python train.py --n_layer=15 --d_model=128 --n_head=4 --n_kv_head=4 --head_dim=32 --d_mlp=512 --vocab_size=1024 --activation="gelu" --norm="rmsnorm" --norm_place="pre" --norm_eps=1e-06 --positions="rope" --rope_base=10000.0 --rope_fraction=0.25 --qk_norm=false --attn_scale=0.177 --bias="all" --tie_embeddings=false --parallel_block=true --init="trunc" --init_std_qkv=0.0442 --init_std_o=0.0 --init_std_up=0.0442 --init_std_down=0.0 --optimizer="muon_variant" --lr=0.00102 --lr_mult_o=4.0 --beta1=0.93 --lr_head=0.00511 --grad_clip=2.0 --warmup_steps=200 --schedule="wsd" --decay_fraction=0.554 --decay_shape="sqrt" --final_lr_fraction=0.02 --batch_tokens=8192 --seq_len=1024 --doc_mask=true --train_tokens=111800000 --steps=13648 --dataset="wikipedia_en"
Each number is 128 + 32 x the weight over the matrix's rms, rounded and kept within 0 to 255. Layers, rows and columns count from 0. Numbers have three digits each.

# layer 2 attention output, 128x128, rms 0.184, rows 43-127, columns 0-63
196089078133087085094151123151131154163109130128084105162112126090060164135151148165125161109145127162149099098129113148146177107186121113135152072154173163074130092105167160121098136106149163
082156097116211121109115104148147113223122141118159112085067134137090140151123093171125108123139116114125157127140093141141099102151118122137140174141167135140156152104132150096125101126068179
120149174042154177122142093165168139095154087113085130177135163146103136129099165115085113130102092124168146139158116145130081071131138089097146156071084164123128154097119111086140179123162138
090130124127157162167182173140109159160146137142117158124103071151134082120112146103091142177156182107083107158127081164061166108113175119154124120132106099153226155095099067124174177126152113
101138142091133116133098146147167091141172103173120164054144156131112124193141086147176105218122186128137108113136137081141112151048116100103126116127148122118176136139066169134106164111138118
126093118165094102154109145136071110156124087188078119163158184122101137041150099158081142131134125102119134131126127119155187114132140100122147087167147139165095091121078116120147095098122112
232146103093101185082089138208143154127127123076088147144204047082143151080110132071155095071083105115158183149134149135076168129064135062124123152098118109126083115128082102152177100075168000
076113119132068089178109127128143141156201077137090109143149198141114136096158150123043165152106133167093122165149153091102143155098129103149136082168126177142105104137073159097139112125174180
169068105123163154116069151112130166136132126107135146120083199114153136150139078132110103150090148146160126119188140091147192123132129133132143094115132129083080092128138125135130161124135145
123118196084187123102126130126108184112153168104153117109142144138148101124108176117108110068067114148187164113074115108122122153129142152160153084064134128156085139142066150128155106096098104
159162126042132187095104176129098116058124116101124095114109090150152100204078117154154131079123170126138134118169094163128087121145129164135141169147152158187125163096163117174151124108121120
118098104149180145099133120132118156138082159058090128088091137049155144204123121084123182127119086130156189152208109142142223101164125089133163113131159168203127165126090212154095169158132098
072168113120147125136103075160203146111111061136096146047202089160154150080046143071149109063200094092032150146145153129137098125120126116110108116171123057093149141171127159126110110126108077
112098064119192131103143057108057122147120151141100130082151141109110125130161108125126202114103124162141193166161160087140142135123106088094143146085125110080092116102089117095101143152101079
126166125098183126116111125167101077079159134181091140153119117088140132108137109132119095095104105116101136127153150151100111134091152111151140124088158102117121140149143098123147093180081164
104153159072108124141124095093111108102084126122129160149153114207117096200109116150150106154114159134089100088182109133076093152131139125109134148145121065145186139153091121091107161124090144
128122155141127166080187071020138148148134127137123158132134082063185121114140164100125146125062088049128118144127106098144094149104152067151181095079080110145113155161098129121141168135126114
099083104183101078129106129128126112117140104119094109170141202099186109168184150102117152043133135102146102158105119150120174121152156123158160130135125163158077122146121126094171157125159174
138144140101139130139120169100210107130105118118131193071153116135069140150071163148124112195144145122087121092093126125149078090144126131101082123137131100088158103160168079195143105193094152
149127135108117149136177082120144162156113145110097107135077141163191140079195134142153114188158120084169147151114161166109066107148147173164121131111157108147143130132154124189092159111149162
188110094173119117142126134137119164107084103094119128099086141104044175114092098172142152098213085188082134083129118110127117125190083126101141130058134149129084115098123181132162124153101147
139154082130102137141112099110102202159146131087114141147137086139189096140087162144076083109083184131146180109111114116099184112138166124158082138082121099108150150082165056110109154115082162
121127158136145149154138145152153134101092088104136139130159089147143101107122112163109157173116149128152077094087086104146122147126100164100148117198128153156134169093128123145115099166135156
180063073082147149122145082148141140084122114117137099142124182124124114117174126126170094131155146095141123148110127106128151140124084148134116133142186135114143146131135118107158127138128118
126126113144071167129038043140193096142110144138128154094135112129167137102151110180070077085128090150142076143111165108125146135104124123147094123143118150133111115190027089105139091069147103
061108180163106113204183203099114121123128157120110128181145105102176117134099142153139099180191103092141125156134155136149105091225145141110108114166112139108139137053117138177166182116135145
109176096137128177076117089071134127156102143033158142158163109099117146104185173207116108163173125157158113089165167168118119077057096185115111176169133150163219086148155108104121087140143205
146139142176233061141138118130125184165140115160108184120106082158224187142084155113123099102118194101174168155135110159133080150093153109117127123087145151139081174158138154136153163154171051
136160150181160118182131197121091110164174186107138042120163151118130095136126053144140110158135127107173186153134144135131128139158139131136125118137180135126082138162139152096140158109173101
110127126125199167085137167196123157105185093157110054168126162134161113161145154096094108121134129157120125086143166090161124126139144142134137131098115153117088119165112134145125184135107097
141166120123111131125094130141173139114158110195111118148068159128147113104156157135050138165193129144138116170038117112076103107124113138134131109107094093096117144139136091138122145151140145
105191121162130116136111120132099162135152098148170196099116197104135149130099165145085114129111129108149100062083138130107135135105108121145123168117137094128138121144136121135128133132146196
141197097067081124158058131157090147149119125153137133190174110128125098182119179133142147048177048097156107106131100160107083146095172149087093120087147082115104108205083151102134078098128137
180180200125058120092146151090120046108134151166091088128137096124140151160133135089054149142114194139139139121105147111153142162162144155099119089126142096110140150095147147077116143185160115
123087108129090097188118012163113183144070146113188117113104128128107144123103095168140114206125136160158087107112171114118090102131087149154080088158182119145128060144126142136091108138121177
128111117146175161060128073121091130182176179117124105114164065085127110102135116182086133173127125058152151122171105146121098130151186080115152183082101120070161125135093081105134095134173141
137176177085103164144129117080081141130064090179147177169120211215112189077135162102110078173104118104112129135162172122183125125172097153137098175092095073130124109180066097167126153121133114
069114140109134158133107071135133138159139165073148187120126148181116070126106139205099153169118152114183074126128119140120106129154110189183137134109156065107159081158137140157114122132136174
073133119135143130103105087059137115117117155061159085120113086000174089137119108085157084112125187169105114128098106172110013157025114158131128174156105117155188193140169148127132099200141127
080163150155095155136022118152137131148092136150092112146078190177078076098113134140131151180148202121208111130187105127153151111175112122131144195073175129131125191154136117110095120129126118
142189100249057136098142113108099111123116160176098102154171122086158119104162088173177155120169130134093130106121149098107185107105148171113129137115092141113095099179086130095151076085128170
166053109148125121122066080118135083161136150133222175142128159077098131101123165164054095174105080123115132125083180098140150105092169103156155079152163146120128105151086124132148134089047117
152112085209088190100129173145126113172181129051132207142106127202120106140185110122103174131102177095136125090116099133131116093163133141085080097131181142123125168122175150124107176171111131
079100201097147128109173142133137118138111148182119094109163090144109122147143102129147148142075176151121104085084146105073095106134104137162086142116147132139157115096161147162130128109085157
142182139144095132154119086104181147118173123107113182099110095236147097135218110189110146127105118113134100099122126126161072105086134184110114115159129067105168125181144122139137134144161106
099134160132117167162115070153090147067153141211166126102134044117196108128140193140146122114112105067172175130138109146088119160148157116185140164053135151163106147171095135141102141108120105
096148119091149129111062054110135134093063164147134094126145165135108117103099064138125092205139158201129126086063150095097149142166106165089135061207110118154191085130152125126168139147181128
049140237148176108114104123098129120126115132153109114099153131083140081126085119136114121156090080093125166189121119083087160093087164070127133173134099141203201097093179114140155158109084125
157097114131158094121119137098133108127137081137131155097132094124108153143145096077151084111130158137139115158106093095149149161138112093104131107118130142125093147113128169111142109117098128
147054087196144139112138150134142136193165136196152118130150109101123141127170127149098104135118089170101113147154149110119177146088080130144135118114101144156065084151089181146140092108157141
169133077070102108118103114141120107095142171129042124160149160109125107133090181131159098068106120071053104141098144134154103133129136111120180081166098104122137075168052134139136106148086112
143141084089114133071163124150182176117127168165149123146162138082103099121114121100115125166110150140158149124124188138127193116157088121113136135112118106090061058114164136103147142107143095
130126156186170167145144134188130116168060087143077097120120159222132076133041127103130106181115109048173130148141092099158049074170122131105102164100152060086130129185133102148199106071127097
082149120218129119148137196085138108074200161182139198120136134126042137116143086177132105157171119231080040112118129109161099143102100176103126137159181159111123088116135178125113142162216131
148114117189133072167098151088086116077156161145154117126134157128104128173071106057158183106096106129128072157085137134130145187139140115118093089205114151159120154097172172059117133142130115
079173192195164157134135090140122100077134121141129112100192127083101100104085128151184072148081152186205126065136156172117101136171134148132148156117148160155138100072203162177139127119104119
125095123179176072187141081115141159111132109102109149106145133064142109095077140153184105155116135056149095123077102144120134163087120141107164130109135115129101123135161131140159127150131140
134146029167130028129078116149159125036155140117158136148128091123096138113137119118139131070103124184081157158137140180091120126110089112131092160120141121131118107148085153119121073141059142
128105145130113192067100145185098144143143123158126056167083132118164080083105120120105146149123164065166173097097149131134082134172147160168113126081167109112113114160141117136121149109109138
101058120080091095156191105085136213132123125049144170120129068089142134106127173100092158184162183144147149122135126169167120176080135138079099115107131092147129111117079133079088154140107109
110126139134128096129160145173169041135142064110083131150169129136101114140159122148131127128092137133145117126131100134098155112035118076132103196136102142172157115213101073136140143146103131
091107141140118201161166112115119127109081120137135111098121111126029150144118065162148124057094099160100145184181139121130051133113132061101100170107142123111158083166123151069066157082162098
136174119156103120127053192179158132142141125170108132154096203125119087158121096117130073097138097141100099157138161103125110154137101140143109091165118123115153092158124113142138113087080140
079202148105093154063150138155101134111170212145088155181118108036151110170081044106106148192092128140142109156113104126139158102165164166147160089142104161059167204040171132197124119119100210
134207174077175206098084134101096114116119192136156108154123149089119150213105098144103171138097064211157214114157182150149157092159110079160147157101183130127118120095152177155115114126145067
111129122184121098171159085085189148127108136153158145147075160149160119091146139188217042163191133120089061127132132140112142139196127147155143103166129121134148087163148124145134082131132141
131112146126139111123126157080095050121165144126159169100121125109158140130093115094093077148104099139141121177151145111132078163171122097155150120120104103101111080148123106117135085128161133
154066141155146128124186154136132140134114142140162180173190203129137175140169139112131173104108095079123135103158170129147143163186113139120156101092113123122084100110150116117163148099089156
142135186148086187102133090145099129146127122086058152132148137205132207173153123129193149160115128098152146117131115133110097146123123119153141138044096138146108101163062097099141151113171139
086197132144160189120108078127161149097096123144138100129134163200126102067189101137140117147108081185078144182105133118111117153117140110150094129148165124119105156133148128133073160118133109
087102083132125106119114119147142121179095152109173149107124156156068146096168115176112055162118126151136102188174111106104156147137140106151129142136053184130132157123153088113169075157210173
134181106129079131128149126124153093116134152168142139110129222087158102164135060172110219122099117143075098073149171205131096154074144184112087147179100117108135138095132127116088122077139133
206171129114171104113129083126130176121193136102180110085114154122182185223157144132127112107195136127137138075135085144085127136100094126141131116110165149172134165133169146117130179098089173
142076142067147090198182157123121087130178090148109091121129189179108158083170180129153115145093134142175179108132179085147153121183155096172148160133138107134120110155156094169128168137121135
116110154155075091172102193068172112089168134088144112179123166179137173073155124123063131095135135120126155161118151136163145155118106154142102127136131120121084128125135112142096095155147131
139166147080166107172148083148081106092129141170119091090141154144155134178147159085101182149095147170181171121110122108098144197175105120150130114125169123137104149117094144137075079136137122
207116142102111178113119175140162152139148087104084103093165176091197141182143086123129160156080116127102148127154115141112100150088154123131121145073145131176129125143078115125114116087093183
167109138098113184103098173094154110126113129103131143118184139099114133197112080139139102182078103145212164059172069154124190121143124102142068224132141101136132135094143073142104096080178165
080112093159156098143178171146090180139182157163100092113127113091123131095108108168144094052107101183206086107092191099147098172136112130146112095110126133096038077103163150107168157141064184
069127111117156151021125122163105154119142075112073124154146092125177123114156145105192161125121150099081126127083085154104119111180133084166129144160146135219110144110140121168137155166141177
182167141115134127093046099103140129129114134190163157127138150164163119206140139077158112134078140204147156104163120113146202129094167095141165137117153151115135138121128139109115155115087133
149149120093116084152173157115123109084138116119096126109164148082092157202088153129110166143146099176073090077152090149164158169110122121082185083143123177106127111105165153127135091138109154
123097175110127175127150147130159126083111075132140126113120136099139094184094119124109099075155077097134089119130120192164120167140141111122092107158123134089077103165131124091161142137111157
107155139166145165119132164117110088097134064230117164143141145135075100071106107183158099131143126082100097136139135137113138104078142167106111146134115134134142128096170119171132110135164169
119078131129150132130108093144171188150137105135118153143120123126164154111160085146168085087136106091142155121096139125104108154058095137103083092115194115120130119144152183118129163153093104